Weights of a small transformer language model.
Size: 3 heads of 32, 1.85M parameters.
Each number is 128 + 32 x the weight over the matrix's rms, rounded and kept within 0 to 255. Layers, rows and columns count from 0.

# layer 5 MLP down (transposed), 384x96, rms 0.252, rows 28-44, columns 0-95
[[157 147 145 149 142 161 142 139 137 164 152 126 148 115 163 119 119 157 143 145 155 140 102 121 149 170 140 145 135 152 138 169 128 155 149 141 159 146 143 145 140 125 176 155 123 142 143 153 146 167 130 151 151 146 120 125 163 133 150 127 138 137 150 163 126 171 134 142 139 130 143 168 138 125 152 152 122 158 132 143 121 151 130 166 171 119 138 143 135 129 119 144 108 135 132 151]
 [148 177 157 139 139  91 164 106 164  96 122  89 163 149 163 150  65  85 137 134 209 151 106 168  97 111 134 122 136  54 112 103 111 174 133 149  94 182 129 113 184 171 111 109 128 120 155  71  77 164 186 155 109 121 148 147 160 178 145 122 102 132 149 109 148 154 112 109 129 162 104 151 138 126 119  72 129 140 117 129  52 109 105 141 109 137 133 113 133  68 163 119 123 130 117 164]
 [ 87 168 127 121 110  82 157 135  86 136 119 146 127 169 176 122 138 179 103 141  98 136 166 136 140 174 138 125 136 136 173 111 116 130  94  71 161 181 144 152 165  63 130 179 117 145 131 177 118  89  97 174 110 164 113 147 144 117 185 102  55 183 145 104  93 157 149 210 131 119 171 153 149 148 120 175 151 151 100 108 153 104 111 129 121 117 141 126 176  65  92 144 173 191 136 116]
 [178 115 127 153 170 138  80  77 107  92 173 120 151 134 100 116 118 103 145 121  77 154 152 137 162  77  95 127 140 110 202 141 132 107 100  99  95 149 169 147 127  99  71 100 180 151  97 179 164 112 128 124 111 188 162 165 119 169 100 140 112 245 105 113 154 164 119  79 139  87 163 142 162 133 111 125  77  80  97 147  71 165  80 126 141 167 184 117 136  46 160 124 125 132 156 150]
 [117 122  99 128  92 109 115 129 108  93 114 125  99 127 102 133 127 113 118 117 110 137 148 117 141 102 118 115 103 100 119  98 110 118 122 143 111 109 130 113 123 123 111 117  89 114 120 104 160  97 139 140 103 144 161 110 125 134 120 132 146 108 102  97 121 100 112 112 111 137 118 129 116 115 119 106 104 108 127 118 110 115 100 111 100 127 137  95 109 104 118 119 132 124 122 104]
 [151   7 122 133  73 137 116 192 148  77 100 183 112 109 190 106 153  54  63 140  71 147 133 143  97 108 152 118  96 133 134 117 132 149 115  75 140  98  91 117 120  84 145 188 142 158  67 125 170 134 134  76 124  62 182 131 176 143 127 167 181 176 138  55 145 181 147 138 149 121  93 186 132  79 138  64 164  66 124 189 174 114  76 109 128 135 201 176  73 126 191 116  91 121 211 118]
 [133 130 145 147 107 107  79 161 101 125 158 136 116 121 162 151 129  75  88 101 156 102 162 143 119 121 135 153 162  98 134 161 132 132 140 129  86 130 171 180 151 114 116 148 101 144 149 156 151 115 110 110 128 131  86 151  66 209 155 139 162 141 130  84 137 173 106  78 131 161 149 113 132 117  42 141 171 163 111 145 131 204 104  86 109 125 131 124 125  95  86 160 129 112 133 137]
 [175  76 161 171 161  95 158 217  99 103 110 159 138 142 159 157 188 122  92 173  98 145 110 124 143 182 115 202 138 145 122 106 178  83 130 142 147  81 132 110 157 155 173 136 113 108 126 105 104 143 143 101 148 176 121 143 102 140 113 141  74 167 143  90  85 151 142 141 117 116  98 106 114 150 105 106  95 144 150  98 142 100 126 150 161 124 139 182 125 151 115 115  97 118 123 118]
 [175 126 132  88 113  83  89 124 130 155  94 209 122  87 114 155  88 143 103 162  89 143  91 113 130 173 135  67 167 122 166 112 128 122 108 125 145 180 139  64  64 104 123 105 162 145 185 142 108 123 150 126 161 116 136 129 163 100 193  91 168 100 122 132  62 121  75 128 118  97 132  54 132 105 253 116 103 145 103 149 191 135 162 112 112 120 132  94 117 169 168 150 127 171 137 120]
 [119  71 157 118 137 178 138 123 122 143 168 109 120  80 121 145 173 156  64 169 143 116 163 176 175  91 172 131  88 119 145 102 136 115 155  78 137  61 163 112 162 129  91 132  99 108 119 154  91 126 149 204 121 145 163  76  90 117 108 156 143  89 167 148 100 138  74  96 139 173 173 144 116 121 148 106 171  61 137  99 143 162 108 195 175 138 126  80 121 115 104 102 146 150  71 118]
 [168 105 108 138 107 141 154 126 116 121 126 125 123 150 107 114 127 128 132 138 142 124 141 122 136 144 140 141 134 109 163 152 112 133 137 129 165 119 111 148 136 116 112 134 136 120 123 134 111 138 148 118 155 123 129 152 140 142 136 144 145 126 161 134 140 123 132 137 115 157 126 132 132 158 121 147 123 149 148 126 148 126 107 140 139 149 120 115 135 142 138 122 167 124 130 133]
 [142 171  78 161 131 131  96  83 129  64 157 118 112 156 166 147 120 119 169  60 116  87 134 109 118 141 130 147 164 130 107  38 151 132 183 178 134 118  83 170 159 181  83 133 127 151 106 150 147 124 103 150  93 113 113 124  71 144  95 108 119  59 147 154 149  86 134  77  75 149 112 132 136 200 106 139 136 120  94 144 108 144 121 130  86 103 132  86 136  99 153 132 166 124 106 156]
 [ 96  99 118 120 181 154 141  80  89 111 104 140  64 154 160  85  97 166 104 122  67  68 159 189  90 152  73 116 140 108 135 148 115 128 107  82 139 170 145 130 138 105  94 153 164  96 109 201 121 102 146 107  75 171  91 123 148 139 169 156 147 137 133 161 146 143 212  79 173 196 103 108 162 128  77  47 170 130 134 175 164 143 175 109 170 117 111  99 119  68 120 182 150  95 186 126]
 [142 139 129 212 175 132 119  89 138 158 171 142  77 120 112 107 127 108 157 146 113 162 117 127 137  74 164 115 154 140  83  93  89 121 133 136 125 142 168 160  93 125  59  85  60 104  91 105 128 127 124 110  96 144  83 112 111 149 134 138  76 131 136 140 121 141 176 113 141 125 127 114  67 103  79 123 163 164 117 122 136 112 173 151 144 214 124 145 129 174  86  55 158  83 132  75]
 [147 158 152 145  94 105 138 166 167 160  68 180 166  71  61 120 132 101 140 188 144 155 120 166 119 136 139 102  45 123 144 172 121  56 133 130  80 146 154 119 104 161  95 221 155 186 214 153 107 106 165 186 136  69 169  94 150 161 117 162 145 184 112 143 136 154 170 186 139 155  42 146  83  71 124  91 176 130  53 109 140 177 114  98 144 119 176 126 138  82 124 131  76 138 146 181]
 [151  53 119  91  96 119 114 130 136 115 124 111  82  47 183  52  96  98 187 190  96 102 158  31 182 161 110 123 164 182  51 135 158 186 143  97  51 178 128 174  82 161 121 134 101 116 139 213 145  97 114  34 165 131 163 104 166 132 131 131 115 113  99 149 146  91 105 121 108 103 139  60 170 155 122  60  90 165 148 120 190 143 124 142  64  84 104 174 118 113 140 166  49 164 184  88]
 [ 94 123 138 138 105 189 192 128 132 150 147 171 116  66 128 173 120 113 126  96 130 136 123  82 115 111 173 168 149 110  52 109  96 132  77 123 110 123  98 100 103 111 181 223 103 156 125 115  53 111 159 123 158 136 172 104 138 113 143  72  99 171 108 185 133 138 159 104 198 112 118 158 149 137 160 172 130 184 101 122 115  74  78 140 142  92 137 161  99 112 165  59  89 200 135 180]]
# layer 5 MLP up, 384x96, rms 0.26, rows 29-44, columns 0-95
[[181 100 122 117 123 148  82 149 194 150 151 153 100 139 118 131 151 131 141 102  80 104 149 130 194 116 147 127 137 124 153 130 117 110 105 151 106 144 146 127 153 103 130 115 104  79 114 124 163  95 113 143 110 110 109 144  79 128 156 104 183 101 124 189 129 166 103 161 149 150 131  99  81 107 119 188 129 146 140 121 159 155 124 147 169  78 146  92  86 134  79 138 188 136 137 128]
 [103 134 117 139 143 190  80 102 125 184 199 133 123  80 104 110 175 129 121  93 151 107 118  97  88  62 161 164 154 159  83 183 188 147 148 199  94  41 117  88  98 130  65  98 117 136 154 103 110 121 128 145 156 125 188 144 125 125  92 211 134  78 129  83 144 136  93  73 105 117  48 121 183  79 146  90 118 168  97 140 219 144 120 184 140 117 128 181  74 182 163 130 111 155 117 146]
 [ 97 170 152 151 168 108 123 125  95 167 125 153 132 114 180 171 108  82 134 145 222  85 121 126 121 133 122 159 156 137  95 183 136 133 112 132 121 119  38 110 131 151 134 101 158  65 181 129 190 126 101 110  88  51 119 141 155 149 154 165 101  21 140 139 177  89 118 137 115 154 115  77 137 141  92 116 163 173 123 161 171 143 139 124 139 165 158 180  98 141 111 119 102 135 116 107]
 [101 125 135 127 146 132 145 131 111 134 107 126 130 133 130 109 139 125 136 156 118 133 126 126 125 152 111 118 152 107 112 120 137 113 114 135 130 120  89 107 153 129 138 121 122 123 157 136 134 125 133 125 116 121 129 137 117 125 119 133 127 119 140 153 129 139 144 160 141 116 109 126 136 125 129 143 139 152 123 134 123 169  90 109 126 130 120 131 114 148 136 144 135 147  83 124]
 [134 221  83 161 108 152  82 151 162 152 145  72 125  83 137 134 133 139 124 131 128 122  72 131 132 100 182  99 159 135 105 128 136 121 164 181 118 118 149 115  70 134 125  73 118 127 128 142 121 135  89 170 105 169 106 123 168 162 148 120 176 148 121 130 128  88  62 121 114 181 160  88 108 163  79 143  73 182 103 132 139 157 129 228  96 111  98 144 117 217  80 179 129 142 119 129]
 [112 143 126 136 100 147 125  60 188 119 136 178 155 139 170 106 122 123 131 143 179 119  86 130 107  85 128  96  74 118 170 163 174  62 120 125 126  94 156  82 104 150 171 150  78 114 161 117 134  99 123 177 124 142 167 146 129  77  61 164 120 149 128 157 149  68 141 192 136 108 103 125 133  55 149  65 120 124 130 151 187  64 163 124 119 143  97 127 121 119 178  65  79 148  96 116]
 [115  65  88  95 113  62 130 107 139 131 170 114 167 131 134 160 167 111 113  88 107 151 113 139 170 138 157 145 125 142 166 148  79 124 100 131  70 127 163 129 136 163 120 100 133 125 123 107 149 143  98 150 193 151 128 169 121 139 106 150 114  90  68 169 114 120 132 139 176  87  90 173 121 117 127 118  77 130  88 131 139  96 140 104 119 145 140 159 193 151 160 123 161 111  87 114]
 [ 65 140  85 135  90 161 120  94 152 116  95 169 118 104 138 105 173 124 210 164 162 156 116 149 140 115 110  57 109 135 180 102 115 112 105 122 191 110 115 121 168 109 155  56  90  98  92  84 132 142  85 121  87 233 184 136 136  98 142 189 151 137 105 163 112 186 198 151 111  80 129 127 141 150 102 144 152 153 110 142 116 198 136 154 142  49  77 145 118 152 142 125  94 105 144  73]
 [161 201 111 126 148  86 138 119 161 141  98 113 149 165 144 115 115 126 148  73  95 153 163 134  84 154  56 147 133  90 121 225  91 130 124 189 131 135  84 146  79 171 175 153 162 162 174 113 134 178 153  71 125  83 128 209 112 144 181 117 102 111 144 114 162 123 169 137 126 104  60 103 144 156 104 181 126 176 108 159  99  97 133  26  92 120 124 194 155 141 124 176  99  96 185 146]
 [121 142 129 162 128 150 111 126 110 128 151 107 129 120 145 144 117 142 135 122 112 128 129 123 119 116 123 138 116 116 118 126 139 155 125 116 136 139 127 106 125 139 115 165 105 128 124 137 151 159 126 132 123 151 132 116 120 148 138 134 118 151 115 142 121 151 117 119 140 139 124 140 148 121 140 138 138 113 112 117 129 125 136 137 128 134 111 139 108 119 131 145 110 117 134 144]
 [177  69 111 120  88 123  89 157 135 255  54 132 111 112 147  61 139 117 112 138 162 144 152 120 190 128 139 120  93 141 163 123  97 102 162 158 126 116 104 158 123 147 145 109  96 130 153 138 138 164 127 129  70 156 113 147 148  99 159 167 121 164 196 121  89 151 141 184 140 138 146 179 138 116 140 114 143 137 111 139  93 137  98 142 117 109 105  92 127 170 121 130 121 142  38 131]
 [ 60  94 137 146 130 150 150 135 154 116  89  99  56 107 150 129 141  78  88 124 112 191 123  95  60  91 169 114  81 176  94 118 131 116 115  94  84  83 190 164 117  98 131 122 122 160 125 168 127 176 134 145 111 129 133 112 161 102 107 140 101 193 140 115 142 162 187 140  87  79 151 110 137 114  98 170  95 126 123 109 116  65  93  50 123 114 181 195 176 119 181 126 170 162 153 142]
 [133  91 156  95  48  97 124 142 105 123 140 116 230  68 115 178 132  74 112 152 147  97 110 121 126 156 118 111 110  73 178 119 151 135 110  98 102 132 108 111 165 145 208 106 162 148 137 152 128 107 137 144  91  74 172 125 170  95 127 167 180 147 143 103 108  86 153  99 114 120  78 100 139 149 126 116 100  89  94  86 155 147 109  78  79  74 138 158 127  71 155 205 111 196 117  99]
 [131 218  98  68 125  85 140 145 130 106  72 106 154  88 118 129 109  35  90 115 162  92 130  89 157 149 128 128 124 205  87 112 139 153  79  68 166 141  76 116 119 156 112 196 181 150  72 148 113 188 163 148 132 138 175  70  75 147 122 127 171 104  81 136 140 121 126 172 165 147 159 112 104  85 107 124 111 123  98 104 122 117 155 164 130 124 118 119 177 197 166 145 116 178 135 156]
 [115 132 102 139 205 157 131 197 196 115 128 100 101 199 188  72 137 123 118 191 181 127 143 165 142 110 135 178 207 114  87 139 203 138 119 138 163 103 170 120 157  98 152 156 102 219  75 139  69 121 111  89 160 148 182 114 145  50 132  99 116  83  77  66 188 139 135 129 111 149  99 138 131 133 187  85 142  61  65 132 147 167 130  32  18  57 134  47 123 181 140 111 104 135 130 125]
 [194 101 109 122 126  95 118  92  98  97 160 143 184 149 144 110 132 101  51 164 103 111  93  94 167 142  64 142 175 168 123 132 191 112  99 172 128  91 130 109 155 128 146  92 115 118 145  75 196  68 134 142  88 200 137 144 131 152 108 105 113 129 140 105 117 111 144 167  98 108 121 162 151 125 198 134 143 209 155 145 113 127  99 135  70 108 129  84 146 167 157 199 126 116 142 132]]